From a checkpoint of a small transformer trained on Wikipedia: vocabulary 8192, no biases in attention or MLP.
Each number is 128 + 24 x the weight over the matrix's rms, rounded and kept within 0 to 255. Layers, rows and columns count from 0. Numbers have three digits each.

# layer 3 MLP down (transposed), 384x96, rms 0.0798, rows 282-354, columns 0-95
127128101141132134114096142131149092151139115153099138083120151122112143116134142111192139165103120149121156127148133118065124103093118180110113089127134125147138152152132133116137130162070154104088115135118142125155162155146127085149117116140060198106131130146087151177094138152138103154
177149108105144157138134144098172092155146143142140061103131113121153135112106116154111123112119149153187164126128092156141089182151142127114079106118129093165142115147120140123144133127152151130092145096162114141133119087124136076128154123081139118144135107137120141096086105138128115122
129087166131167144110115086104087136105104147136155136157138127133132128105143144168159118122126130168110114110134160130093139170068144155130132158134125166161101149149140109129106103155116124109139167117070137102151097152117120135086164109121124124154133101108135050122091131162130124117
153138162142097102102106099159200121155149136108168169067161140118163112129096126159105116087090115134126100106119106147129164140093125098101124108103125156120125135131136119183132153133151111128139134141156128148076114187133092101134147131170132132134100091147118131138120121123091161135
101124127147147122132117105175146129139145111134112096124118135150139119179115139102085113137124112113149140133133136143103132115122061118108102122108177095154146098149141121169085112127159089125150150112142101112122130094113143150130086116111148143167158125168128159156140143114154097107
137144150106079115125118154079141117124124173087102121179127139146094112114126152110125140167134165126100137105136098115109121116141106189178137146141150119147114131162127086082140079145129106139110150122145124191136162115090091155183130122102099110139101110078130143136167113130144133155
129136100134102119179183114130086115160160133117114137118140122133153147092096081092131157134166136179165136091128119092132117136178108130100114114133137127108136115162112146081141104143096134171106136188127122159099099172126105105107123078119095136119119126126132165149112115128145120179
127178140141117131079125162123118181110102153118138164146146107119118144088132134143106131157145162097137090127102108099117090114111127147092106122120107105176087107135163108149137148120150122123089120121126152128175161138135123123137150089162081152153120109179142105148142128123138102133
137162121162106121059133140142170115129109153107085188102120103137126125163106133150149131159154135128136071147131100124108139085115134105091142156146113147057155141118157125095112156102115147133145149158159151134115128144099131138153163140114057114146135093150117143138121097123121143109
137122097115105158140150117159086149153107133106140121146178119138130180149142191130157133143087135135150096095125099115152142153140147127150127087090136136107116127126162070115114121151120149141135120119077140126140131089129134139125118152110122099139091118094122108166100158148149152086
122162134170154126127095151113112131147158108144088134119132151140156152144120138129147116144100102095117139112144117103161128102116123137153112169123134130140133093085132132132106074174115134139112143097080117158128116109164142127096125170083123095115184128168088136178106134106118129153
148183151136124143147081161115111092139116098145152122155103110115133132106115088111130148105155113117157141172151107144107076172147174123144124064148101094147133130111116140130133170092131135130116127133119142150130122116114149186175136115118098132132125131111112069102152133121109143136
110141114154133115181130068115139129175176137151087133119114098118149135137088134134126111130157128132147146167110112119166163155115113126085118063134129095146133142138133165122092092116171138139139127138080144083090133097101145121109131099172125106132148157096111125124111217140132128151
131128106141160148093080092093165161097103130139134129116092124149108164108155104167149143135112174153105150140102133112073170154178111117144110111133081117122169147145136097127152112122118106112142107114127133135141162163088132125146174142101093093143126096113131161150124136153113072143
114159151097177165126154108156089143150128130155143095148093098126149089089114162117155111131100073121148105147178160106104105157160170119092098104159140163167142120157111113125112144115158127159069143152117137107120140109119119137149125133148104122137149140135096132136126073117100122121
166170113138150160144095128117096160130132142131172100146073132105184118124157104178118112161159124109128101077151118120115112126162128137157090149142100115111085118114133165151120128095111120123134149133122178138133125118092154112145109149122096149159105121109109137115163089106123122138
124105136101132142155108165145124131158125160112124141107160118164112120109113143088108147130121129117116184116113080175130108096135117132128108153089133152144133074148127146095101098125119146134132134105119130127142118081155145142105100063149178121135110136121145160147131138124146195137
127112135137136139107132159136151140102099139108094101059130194137099101161123149128157120115097107159142130154162171127092148145117085130141099107121126134123102147092186173094124118100134139100114156121153120113110149158127079110170128173124080153124137141110132128117108095103150170145
147162126172135149084117140120167165133121075103125156123123158115113137163152132128153115093143103116147140126150149052113145153143117145135082095108149165133135171126129121124084141134137127149152126111151114156142113119109062112066145105156076155155079128105128097128143143159168101110
092099097125209127098116096151145156094130127116128122160129073094119127143174086142152109115165134127133162119146115126112109125159081136124114098154115133113114144148114127110146154113096154131127132140136132121149095138150111135141169144101075153193114136145148100106136145134093155099
135161136134110141155113145121116132145148123118112102137159124101148119135147091159130160124149106128096121093130144107165156141161099134073138142167136139113133115092127084141146083126172149121091099132092108127155096083123125128146157098159151159168126114104108099090107161136152180100
171111122145110109154136130138108154146128147128158097122096143111118129132124117099122102085117141148117112107130132163100181110092187119116125155089136147084152171102128099082170087142134164179119117126111128180120141121166088134128137106115176123138127103097098124133122123191143117142
122139128167115114089137112123082145100095152150132102112161119104173111140110174151176146135121076134164118125076138174139130120093161140133136134135153132113123111148134117076128117128076146125111195153120133143112123119115115134089139134109126127134118119127143073129118136177134127178
125162132102149077118122133147138151123138099172104111156133150121085153130161127133136155170113096130150078123135121121143071143124143188087114143160097068164088110133130139071131104117125115137107139115163135158133124149122118129096181139100145101122133161128132119139110105134112137155
113201147144130144124157094146140098064114128122090115092129146105145086157144156125109116107134130134132159129169161120110124190087138138130089128171151153157143077191101103149115138108095164123097131121145115113118140131116144117132103126116127107136139103091114164164097123135156142116
151158156191164085119115155106130108141114122120124131181133115157113120104132140098124122157146176084114075142134116177121128162144103130114059095119132135097141144107155143103146106146130127095100145151115086110108110146141113116155097112117129131157151137117144098136131146128153136145
152081138134147166154157159094141158133120117136054151147138137123126120115132146117100148126105129140123138162094107109116105107085158120172111092122125126131146098155123069117169123150110119158104076137128116101126117142085140149077160126147128144153138125109104154174117153109134172129
140116145117140166147117089120154141162106143109146153159135119088109104156160139153177164135109119157176126114083122191107140141059094105112113108111125157121115164135135158085147155116115119160135119121098130134117114138128126106121141133108109129135137131140122111090127123084115128145
121090128105133155100155122100154113119144157147107158155076152158136150174104109111127159133154106092139127143153142119140132118150123134162109160127120096140069135147116123108136120115160154153130103090088132137108141104105127146102134182115162106168179073136081128159106124092141142079
133165097164141138154106087096134079121139152157108132092115103125138132155124127151131146123148067114130133147175139118098094122168137105132143121116128120152156127134144165135130153134122112094132122107161070086100133133135148115143138140156120083183145084145112120136098125165069147198
112106084170151092123069168139099126168161118110125106156144146109102122168111141112116140129102129082137141168149142098103158160120159127130114092129179092140117080134121151161122162137122156160150105125126150135166118137083128178114114130111129131101112065113085118158133131121144161134
109121132100145111119151125100154155101126151129108110100129107096171127142101148144127153151158121102093092096131124153195124128101104123076118135134141122146116144135114135171099121116143111099125080099127118144093115185105138146146112146087127117140132126143153164201155110176143118119
152075107072158143197136097111130149098157132131127146109165097115089121124138137132138146079164109113134139122128104124150156111114120156123086142128156120157163108122116127121164099154112126118124137112165128133147103120118151117131127124127157176144114109115091114124130127123110132150
120137105112130142155115121133156127154113160158156128111179075127122130130108106128123113158103115147128166087136110134188101144114076110070124151103109136115127100145115131143108114142140132110161084074098137149132168134120159107171088116127125146158127147166170141128149109131133113103
108131125145120158128087119136153131112131111145104141178128162129136113108148127118104142081082173131151161143103107135112114138135155141157110163141110149117161140156106091139137144095063126149112111138147081166109121124165105121124125181097088164166120126097127179129106156154097116101
110130142105121127138130116087084143138145086112156097155160155146133122136107126159101104121102099153122128132141105084156114109184114170136084140111143115124133155112168141131157137155140114153149134164099108139128091151131131084064124182108139190165100143144120099127127136109133120098
132106134094124164155113130138125166099155151136154071144088127120154133162090109121125119113106151154127118147151135127114098125134102140091144101082152087142122107145143158108090122133126145143158105173129163131140135114160121073097140131112170138163118104109104155106139152118154155122
096135124112105098117116130114129142104149093142130135127107143134167164139148091096133090098158134132136135186173130144103126135115128136130134099172115132162111104071088136137134075114162137106131133131167116130115155128145110164136116104140153108194119118134125108115120097146122154161
102155086155135112112146116126126158120156150152107148165139106134155115096158126143091170136131160122102145117070098113129130131138114123119141104091124146132123114160076129112102105169164096128123135151146132081098133137145141131129133127093128135138177150129119123144123164132104125116
120106146106108125107126190077108118150141166126078116114109144180110130152133127144154109153114179108102100089098136166138135157117165128150114203155103167101117094150121107120129146134111110135102112134179143157117147143131108142121138105122156113100145139078094154095145126103120117133
151137157128102141082145130199158110113155125130101116148140140106143091149120166150156167145132140123141137125092114117108093135116149174135101122070131145135118096165140121148146157117144121143122131128091136087107100128136141144113107135141134141095151097108123100133120108137113105114
140108148111156161092093134131111097184063127138123144151155119150152115113142129129141131059142091147096174134092165140178101130067139147101107106121161149134104112143096114116147142140116152164155091147145119121129136114122160131119173128178171114114135155143136100104104141074115086109
155134113158135095116162119120112130161158107148094132126112147136157110086124148130139167090111137129134109121131109103142099152143106144093135123100137114124122160115100122134119153158121143139110126115133121107136123113135110144116061099121218163116108139125136169140184122137137108120
114133151097095121098137118135123121091103118106125114162127115134199099117155138162122140077129158120132139131107165132098135166148107131139143128140131113080144138137141171136149129104086142139116104169115111175071165120123130099158133153135163143150120079140098125108141100134109129139
142131092146134123130134136130127145120168147133100117138143134153130112110132111099126096100043128143156110144174119130131119136122129107103078138126092093134143103132166161151100119137119120203124150093132151140152121128075176115134114115137165136130136138154115122108121165121123121142
108151166142066090152152124123119106114112176133129164130139084099103114123092124099136138162127173094099133159131146116143138111134106146135096173125152144143130113165147089118169121116121106156116111121118151183089117097148151110126164118133085130106120134122153124125146121088158137126
136146122140110112109139094129122135154167116130076120098158163106072134108130108137141079090099120135114136157157116149127123124159119131100104161141103144170148098156134122144152136152099119116148077112150134128120096125164126149076133158144174171142130161131158129149112119144105104116
113108107113108105114105181170157129121114106108124152106151138166156137170083143147132139090142156157123106098136110151142122130131096150151117154093114128155102145175108127118117117122131113157098135125117086102090124122145131130148204124113103156148156102140159105147077128088113130136
115119111145124118124113127116141116140129115169118142131104132152144123123141131098122088133150158132110131123093172164102128112161116178154146159133135134175121104117133142140151113110116071165106110122124119110128102151137143101160150148110211116168086117114108094116123098123153122074
089120082120151122104119104119122108149153137130130097124122105113110094122083146129178139090152132108121156175112120104151138133134109149129125078095167146132132107175141141120134144118114115089134121096173116096142160115116152111085169099138133136107147171143153147124131173173146095167
091114138132111104163127128092103126138137095140097109138131116108076120102117111093131153126183135144160156136088094143124125127094131156129114132134148104128122107146155181108129089141119163145074110144118093157152154107153132149142179119144165146122127109141171154133135133124103140131
143137097135133160175152163141142131147113106089119135152165125175101120134114165142103173114101110151166132119148087071113123141104126122144094109107126112117130179121158095120144123172106097141133112130124125153153136145160119132128109124101139144144180107087151131145089073096124098139
092105118140142116072141123143138098109118127123164123112108104106123110095162156145165113136126117126131124131125159152181105085110107109149128136119140124145119132137087141128137106128152125092094162150127159148114180134106166127180124136130099116128142133081139132145086122127136178124
157103124148142094115152131154129124114117141112125133110116131137136133113100158104158127113102135149085139092100173151128117130154108135072151153155132105113103084151104129124142126129148127092122143150174079102154133113152152119146104126146168115111119143139115140137138150118110122154
132093113151100136106080155126129176101117123108146182105127120172106144128133148114167138087150177152122126146123139128130127148136100130137157123145148081151132121087100130153122127130085161088145153120172135107121078120159149179116103125100133104140133102153135142129105085128108116117
162138138097111201172140130096135149128121142137104145118123113152070160118087123175138138113118100121123138120102190140147089128124115107159125147160133081092124111153117150116116102124123157183126115089134154141160148128145093136160125171139079148107172106145098132109053080112094082185
088140099155080135103137158112198120120104147148101132097119081129123159153196112114102099122098111110171138160156135110117108172135159124143100114133120113084104101133106110131160168113095171109128141140165124145154103125117188128101123131135136144181133122130107114074145145162124138131
105128099102138122160141154140157125123088127167133137137109134118093096129140151160115192121109142136091170125112075098130134157126133132109149127152123142058138145103138141140115112143095112179150145132130087148141110188141117149160121073109071133146170117084141123149103177112125102109
086132106139128168128111170125125156122140167111107184129110098090153148178171111150157136119132101139158120141070098129109123117112107115137124148097133142116121143140136123116125129122123146136114146172136145141094103100174113132141092129145112083116124140073082138157172116154111094172
098117159138142104145098168138150123125116121129152143109130124098084079108097095118144160124140126087193110172127122134122118144108170158105111089121102127118140160140090153124157116134140097103158131123131123190153150141122075150125102157163130085119081166122142112107161137149118141140
136106127080172164133122117101152140112142145158084127142117157144124171164118100089138098133122090127120134065135140182138147158120129150148131131131089147117133146107128092100174101120093102114164144180158104163128138106143107114142147113109164136170130095124093108142092111134134122105
102096137115177112080107169161119168102112127131110115115127120176096110116130131148153123117098127106087102127147138171117073122100134122123098130136135158166146134135088124110131119111108137118101125121140155125111162144139114160126155139130171128154096138157144104165125124135158131121
142092112126146115127120147126149125128130147090112134095113206144135155099129132104148150107119145133096124176115102116107156112097078105150122133149134123128138125126144146121162133131146097094099135124177151160099110179089125129166090123089133167113118137181120140098136103126140140163
108164129122122128072161159110148157140101139157121130089157143150081150128146137093150132089087108120132105139144140138129157175112125100123091110104144096149203162080132134157133129104153131127072135143136158139121104152110135114119104072122123115144151142156104164120143107125141112100
169128094132115144119108107127131103109117094147139158093100126158122135140149115101133131151178128122095129111157176125103116139132162116161147144147113128120136101099086140119143104113097135155159145120161157185134118122115127141158126126122192102155120156121097124116129054153112110116
133123106147122147102136166147146115104133111125132142113144126102138105121148133084170144120124114168105174077136116086120164156126126106152119105110075162142123147103135121162083129135142155113164124172069108166112120122134100133139123126122146149137111126119150126124100144130122124128
116102168151196116127137125113157110151148072088132109133113109116122114132116133178092142128114114135118103153115150145147139119139093182078106106136170124164113130153134135102096140156140130129102162133138089135112107126104116118102134184133125111138105126149130104134164148142146136150
158125143159103138156166089099118133126146129132116075124124171117122121092119117123123155145143130141059085160119106105117092132088129105143110136098158110149160096111121129109147097145185146150087091098176142140096117153147147136117145122151116131169147121115194128162190090142101100094
119098133116148166164109097120133125147112125139099118107122143118155161147155132162145168126118146136096125128133184154095139150120129138108081120121168102138151154110110146067132136142142119097119116148117118142128167117131098130152141132146096089105104138095119125142115081153120132107
111167121122106140142109163121135162138101104112165131157132131162097128117121130113117138110121130126104169071092121109093122157121106120108125130138134087150136146143153149148113125128121144118167126113137127085143107105152155152175108073117131142120114168125149111120134157164117122151
129105133167158109119134147161126138161151185161111090132116107146116097132116087167151125103111145093126151100109173132115147149160155109145126161080071136105142144166114101132126123129129116100144120125139158146101121122141152100142132149071161125161156118118123103115132055087152110160
098128131102103146117105141104151158093144119126148163114142123107117142142144104121138137114144143107151080136112142136168157146156114141100113143115130104132127119090130133101157110105128132142120120105149185157146170073135082118160117139112090111104132140136165146090141102170108128140
132122088117140106102089109141159149153120135163160115123122115122116166162144136149179089108145121136110154122120103064128133133096114121150154093131103147125208152128128112090147106130115143135119117132110139082154090116159132103147125132144114112110095126145111191164089103135126140167
# layer 3 MLP up, 384x96, rms 0.094, rows 283-354, columns 0-95
153135122150143119122098145139131116142118105158105126162146157093129122128143127106117116135115075098133130115156157135171096129130097145112129121108118142155113125147174111146149104108092072155148129157148117092118143095156129192133162122162129131123123124125169140092131099142107109123
101136133159155101114126125097150139108152088126097145150135126135133111132134086089084157134167110092127121098150138164189098145153139083104140093125106090127134122122100127122097154106149160129163170114128149125087101110120115111151123141070138127105098121144107144192111166129102170158
098140121118112133098143092094111149155137115131175098131077164130151125091136137143115143128117130110106098159100169113138081143118083112114112126138167115178159155114160102102156127084126126077130117150158125139149106122123141141107146116129116106096148174116108164117197108136108097050
105156137109149101159124157120091117130130119128153136131145133151123157115076150152149095101187162131128142136149094107092097145104151115135152159098101174098143098126120117131173159111139165150126136077105162140155180150120119097144139143163162140137079120118137108109107080136134154162
147131123162116119133140148110149144168147115120121138112146126138109116124117135134137103150134171086140164101124073079125153153128134117147114139136098079179118144140109106088124114122138143129169130119128161110139087144108115110105150086148129158098137129167162118139107098150113148163
116143147148102132131141117111131159110087103171122123178127146103114131123110142166111135118097119089132114135116102144183127103111160138135119127156123094157039119136135150173113156145129157109148091091186162096132158062101152161144115175107119111153139133111121140082114145140139131105
175111093078090117140112120121133140144089104153091116162119128094118096161167153122174103112142140155179161106130130116144131141156141094151151080134091136065127189109109092141091122156108138131151117135121141120096156110055133153128133142083177147080149115142119132102102109126113141100
106132130115139094120155124109173136168146131134100094136148117088074088115136146159139103141160097118119129150123112142147133111110134164138096118140155162123092107131133117103133092151121162149147090153199170139125133127099133136122072117142145132154134129117117148105170133108069120096
165109130122130112150149079136135104123143112110127111159087155163118111112157139147110151133120109180131113129162143119150116124133142136078164135111117123161125114112092143132173147122106098107120143129108101149131171142121126097141126177124120147124160170165135125121135101142090136139
110129086095108100084163123125138119112169111153112111142105138121138096106121132132125155151130131183138129096105125128145189157123165118123162072100139136149134119126158103134101125101115096129122168139106140094145139146106110114140112115173131159128096136123172127110122142180155117110
157088088083071106118145120177151133088119155135134118090109143148174110113143140137136114115132166144142091135117150133128184140155099119154108122123098138106100132127134105145152116161144109159119117121110178145113156142117171086102114123124143119151139124137135168139102117134104110111
127165100147081148130107147127160114086121120155137107195128112080150145119151096171107109144087114106135156127108132100141093107187150106141133076153119120144148182123172117149113150163163189146121095140122135112136130094100150108108110075125073132111133088115133111129149131068151134135
127133152117124108138106146138162083145141152116128147114088120119103141119106125166101203122162161123152138154176129111108139097121074138121122140117117154146136128130159119127084149112120130137124127058120125126114133168095122107098142195119182153118082113113170132119138113135112109109
171159106099172112134122099142100137117115143116140130157178126149131151161182085125109093141157125116148154141167151138105123143096127133131177137149079129073135110163109090126099146115110135173146147172111117119155114139135128145130122111109114125103106115106137069138089076148131160129
148127128136129120142123141165148106136131131162138111147157121096115109118133126102105099166109142137093114108155094116106136138205115162165101135148095114141124110169137171156108120141089092092152133162138095141121114149043097132156108128177137152129112183134169124171164101134131160153
152135131132173135102147120126091123114112094105116164131095120123149102133153133147148101118148139145120121142116145124117123162107169118115147137195132121109082132137161123161121151135112120132133152177112131138136104124127152165160137141112160130137167156128130148155142087102113097141
150093127193136123124127153113170116109147172162065121131132136105113144130147146133124136111159140141131162100168110139126095125096126146125091117156137089118119134096130113105141125119104134130136151188122119125125059086060144127110084144112115105119110100141102093164130147143121166113
163120083164115105105106145090140126154095139077138127116079122128126091096140124120147084143151133200144117102148106164100101133117102172146138180090154195126123157156140111148104138148086090131112143171143106100145191136191151117102118131099124150094145127131155142102170162125120129122
137105071163174137133140189175141108134129132117136157111113129145095130096139117160098153137105106135117072113154124095161134093123119093113107119134129137104094117127104140142134201138148117093155145156130125127145139046128128169124130152134138081173126136140142082151161134136104148086
172086135113144167158106113116120117121152104098101137095123178163125110142123172165128110167120169095151121119129147159129134112110129127108137159157138111154133109123143137162109145156073133131126128130127133137142118169160103125098142112113103099097092111135154154113144150142149121137
128108136114126154100130168146111072135126127131112096150099140098159140093169128171122167158154111108132099156162157149113131124139097186118109127150125120103116152100160119158121164127136118155134142150114110106131081156134120149145129147124112133128171108127093163149106133127167102117
143136067101163129163120159090176129159132111082147140142120197152114135139144081125072124111157107164148110123193136111123114169137119130175143139120130135128113105118142132136133121146152097163108108133112122113143163119135104125134169145129169101120163145107141180137167076107115131105
179112128116092205146106112149121087155106116138137159128140149104118077126143168143161118128133133098145164152127152084118148091140099063101119089131102161144140107113115136162160114129150131098161173129115131141127116140108121167128096135124122142156147120157156134123101088170149155098
142176151127159150113123123112134100136161124108157155090126102145118108144145160132113147131130128138151161052120123092109194135154161126140117122146080114141084136196091122164117165152130118119149114188144135085131126107189134115132126136123095115108152132121126110148130113132137168130
146130133143192087123166144101110124127152117151095105116150129125102084037124131150118111182119131135149130156137108164128190121177151125107110173155117154154074135152106144129099109118111131128137147152177095091123125103133086125124128085150135179126170174148131092160154131144137154096
152117081138116151141157136149087142136163126127128157138155181080118080116113123118118119165115127188113128130094151141100108142141161115168099106126098128126149093097120121072136161122100155097154147108132113084133146125176118146122107088106100130141175132133103108174104142140092139122
132150144129141111139108135120139153067155127140120109168125162137109153113133104120115123118138126168104151135136132144089163153122153149113127123134126115142111117137130106089139160129128138131145146095155143142121159127091112102081133096142157102146121154129148065154120110119128116130
171142135146150110069108147187141126132141125098165139128128096125130073141173123139114159164123150119125136140085198153092118120100120160152151130145145147139142143115120141127149103115089144114159103171104128113155112150138165128127087104118092090149124159171114107113127137137077129144
127106104105142151157158100113110110160141129100148140095161180157102108123126159141140127196114140097112142100109115118142142163140122091162147081144147120123149108173155133127137181149147168143126066115128112150158071136126121100129116103111116131086155143193126124129109111143093123107
168127147122097183100149070109131111135113128173098082148132136155110104105126103147110152097119103129147117127147144135142144115114157134111137129121160096128142146093158145132080152122118160088138098115131165115100150175121142132116140134119068153166085170157135124123122092151075105159
086129158128162146135146111142110122112106161153123118098097113129120134136085182149096089137142129149125124114194141135125124098127119150100131122148156099170108187170176132158119156157080120146153121138106080101100115158141125093127148083093143087158122131089128122162133094157124101127
124112108145148119131134145159131124109105108122125113108097156151136121116173125071124132167108181120129144145125133136100104142127138139162177104131133124062125118125127132110121139122048140159117150129130067140097123116103128125104110121113158150080127137166144112158152081112146142127
110091117094135096135110142108105139133151165101162140136087143140101098130130131154118129097114113130090172130136164164173172166124128144090118134121080113140107169118167107161130130165152120124136125120115122132176078175148156105074131093161123155135133133145111111098104125119130127116
111161083116117130118137103140145146118111125137106098098100134136116096100166160140106149119168139156151129159122114131131179134127181144129110161129087086099104166123162113126178137112125110107151119109176140132100065118092135138132113127123115160148155120139135139129148163122107111105
173133114153096128122102135156142130134068121117162111120120120134107146119124171095142117113098157100107137128102112132118156109101129071140154133104100162126143126111094125120143122124107150074124153117135141136116137107141086147141152080169146097083144129155146157115132135133113122139
163141104155147132109108103163133116106146126087121131118107094112080122157123138099161120113129106132109145110137132146124155121110128114159128113172140115126169137130129108135117134134121107109150155170119127111135110123108082199139111134137149172127140120128162117148118124114084144153
132158132161156162160107154122146085152084162120146136154120091117095107114091132157105138152120102127146084129080146114147123103144113085125144125105135116142136145143134176078162167169087083185150104106143128097154163110153138115133150136169143143113142112133128180104138096125145084103
128112138128155144100124164098085117134130174117126130109094109150143140107106137148152123120106155172111127061127145138095133114081162112129143126116121182166111180110155116178119154107104127150127119110113098127152154187104109098145121111157157120148127104116083131150144120149172102128
093123139078102149120165127127072133133144150104157148110123125112134112109120173084077085136107094146149130125148135121141113141144098118107162102145096174096152114162149105173149112165092145143128187151139100159084110097130092133113139128123104155112144168145140101140147130128142119117
114122105118105122115107096122146100110115165110154134112097157097134127116100119141112112107127115104125144128163140120116103135105109131108135155110148128141106090105124145091170135140138097147136089110128111153160166184110106076121153100095167137145156128178140093148130108118146144139
118160119120121116143160136114149099138165157103145134099092143085146162131120144110136094125124137110146095123150130146157122165148161135093115129116136116156108136083177115121210130088146099113143120124143129123103119153145107144127166160141106171136148082101119120105156101165138126127
116146126113147194116157104126168094157148159156130161118110136124163138127118058130114098174124085187084131136117148124102088076102110114091133098127107130138118100108137120095148145163143138185133129126155099126129124159142122059179121105151150109097162109156114136149102170139149137158
098100140115090075134112108113128103146134106114096117154117141141135152104144161138131119133177130140111127145131146126131114114127126102143133136142137126146143111106139184148185124115127135109152102096164130154131059128110091098117121117125117142105172153123188105129148116119166127149
166144107165139119130120106123092142141163173156135158116134114102100100152120124129131122155133152124131132126117179128131117139129164138189120116092158151147091137120124118128125133101130118117155154137135125098136145182105107153128107121138088176114155126122069096141117143142130104085
120095124160167116142129145142105149101141112114100144108130123141130123097087106093119117146120148145141160142107117146139151119137106116153164217164109148164111166163108112100146155117109131090096132097111115158104114143118142095139104165162132161108100130094145145135132119154140144102
148113114109160181101113149104162124152116132139105104132169124102110086115137157082103125180132146121131120132121139157126122147120093078124123115110108144148104103154119151144122138104110080148142141137129107132098072143164115112171098145154123119120171106138152134132141160184145123114
181118151155144119095134087135154112156147140147141102136104139111161127144139114126159101179109127149108156118159091122119102116110126124137115131120122102099155116099147138112162134128122138123128095173122142131132116083142168155097121135123117112115111130098140122102128113125142167073
162173106151128134153126123146131117125110082139121149131121142095128119119143121183136103134096084115117144146134128118068145137074118079172124164137139090121164128097104078139116120148152194122157098160105115167123134113122138141101143120128128161104155149141135112110091125100126133154
146089163106166133108113148119135107127115101181100142133191154122113081120110164070151124114128149115102097099148140109181174165142117115134144094131129114093149133148165103118092135113133084160141137129117127127094080092122124108101157152130162104119127134141153112141122115148168144094
105157119152146121103082167125153088114113168111143097118131109152120171127107178132103151115083163120082084114149127118124112116121163148103150111131143087130112109095135143122119153113135139156156112130120094163156101144134109113070156115155153121121138157109135145113168100144109132073
144108110119150159147101126088108103097138134127084151143106134100117102099120129125117145145121183110159156122166167101093093107122124124153148144169160128128112090144156111154137121136122121103106146084098084112135175154123079125129140131139179134115115129117134137131174117129093135177
138100101139140155157087139155082098133153166107135155139127143135157115122140114115112139123161113151124096088156105125121113129068127083116118107172138134116117140157131133146103110099146167132155158138104067138140132114119103136104118133100158158108123161147133110113138100120159103123
121135148158116151134120155140131118108126125154084107149164146133092164126162115139114144126123123134124111143125113126133151152111151102169145118116133158138120097164150105133115130145119121160141091151108126125124119126115154135136163131153154107126118107137138073105137115148129106153
128145124146116130112139106118119074193135111166079120115098113116118093144177129114128116149130117141146123137125104158131107160143125125109104139171105162106141098124089135145099135157091134154126135165145150138142157085106129097084140171136148176115130154114139112108141136130135120100
149080129111095125118153089158160181127166111185076112116074170163127138120142136164101147129120127094135132120121095170128148096107126129144147120149104178155102092108159135171113137136156086144136098142183164138105143121106184123083096169111119154130113113153097137090096175106145139089
100116132160119107134098172080106101135113147112126085125122161117111157186140169112129148121143083118112147156139104169098077096106139134145140195167113139139142119084091150140165125118138118118123162119181125121086053094107150098149106131105133099131127183141142149110128106129126142135
109103174110169174148129176123100138133156113107131159139082131121141114118146099103117072123147117141146122169122110124150119084083156100165170125159125121093101111085168180089124118143149128089085105114159183126160112134112145169101080113169150102094131104121116142119143117157131164096
174106133097160133121125091131105085114115113092129125154102133169115108112107153147091143115130156145099144114144180148133099109170157153111147143141127096107146108106095157160115156132134093110131128072142125101170148128104145126111140120117148121137131139179169164105093121137125166106
124137147161147131130144128078103127171113154149168135077116106080120163109172131101119126127126109159136156159104125103106129091121176103132126131153129105140081167141116099116092111184143080133132092174120122120085123122136150124118121148103185140111138119101136126129147112093148114114
157096099091124136166105110148126109092092086115145146086183124126102109116155133122141093122141159138141170118111176103086133140108101125086152124134129163149153078179111197142110168156153124135140158100125098061139114131133092128104104117117079139098123162164144149093123137151137132169
148171114118102123127161102117149112139126164114148173117113126099112184118125128142106133114162152135097130104121140132182135161117152130114142147102073124126119099085150113120121119132166099144158137139096122122119120076106148115152144099119146167100145088149108108100133154128137112101
158123152084080080108109130146105148150118103115105130143146149070155149129143128124123113105146131140155131144167150181144112150120150150130167162138175095127097108128164150129113101143123116130131146103128137109126139150119145128118116127111121115164140118088150113120164111108128145124
143118135144132082131081090098127110107138110106126177168121093108114109101118147112122122139162170099162164107132205120133140085125159130161184115122138132110090132076128165151122158156088132100140155123104141125124148147111153132161129127108156117120131114086100112117102121130124135134
117159159158185114061129120163162109081124118139122171166113131128129097074142115167127125126141100096106140144163125150122124145119103134092121145162141137139116097128131111112141105110162090127129105190117140131119126127156171103099115155134122142132142114178137138139121117108114103085
139126130116139103139146097135156122117151124160131137139095131134116115124139169154114107147108135127117105161126121147162074101132128176155161126141135090118124143117093094110166133124106105103103112101177152109128100101113178113133130155124110081140133141126123147136133124144132159134
107090088099113150104109164128082122122146105162133105118129124111114132114155141157131093154142148151158155117171145094122115132145162153138094097127118121147161105126164082158103143114066146148150122126121138150177160114103155139123128101106139084107098098078125134096150152166140090128
153135116119135154121071161102103179103141099092158121136151142164109149174181190135104121139143125091087143142138177119131128125113135118133155151140113142131098109138133139128181130115121125123152109111114109118108094121160112173099131117146137121109127140144113106151146110137140174102
154109117112142115096122131133164086121087179119137122136086130128130086112120140133176123112123108122099154148129150163157105157153112144110148118148153167111104112142120129120159128131108139106116160101102086123127147120126129133124140108125121182109134163139109162105096138063076140125
143088135110103111136096119116115120168120114145071112146125141149111144127142131135173117117120111160120140138134164116164132120148113148153111163144097127074145140097118133140146158160153102147120139144095142150117140145110182090119101144120137085159110079137136123116085103123119116111
173126099125110155163116143063143099122117113181116118120138206102116099133140083141141148121136164118140100122145119160118130112167126134089130112121134150107127162153147097136133160076126101133151126132141101122165146172108145183155100103162130099152146097137099122109129145145121102135
151133150161154105202118129126126117116078092100120131106081108119100117131108122162124151094118127121114150145157147161108126132128114108118133142176095118121140131131080168117139138131115129092119169122120087096154169176133134111101159125148099161113111140149102117135113097090139103145
167150143133102178124096107099092144137096131135116107138099118130147156109126144158129148169127149145094126087125096128125134054128138082090112078123137095092149150115141124103146151095046124152123159133138110136109138133112132151141127116138126099110178132168115109164113133143162137150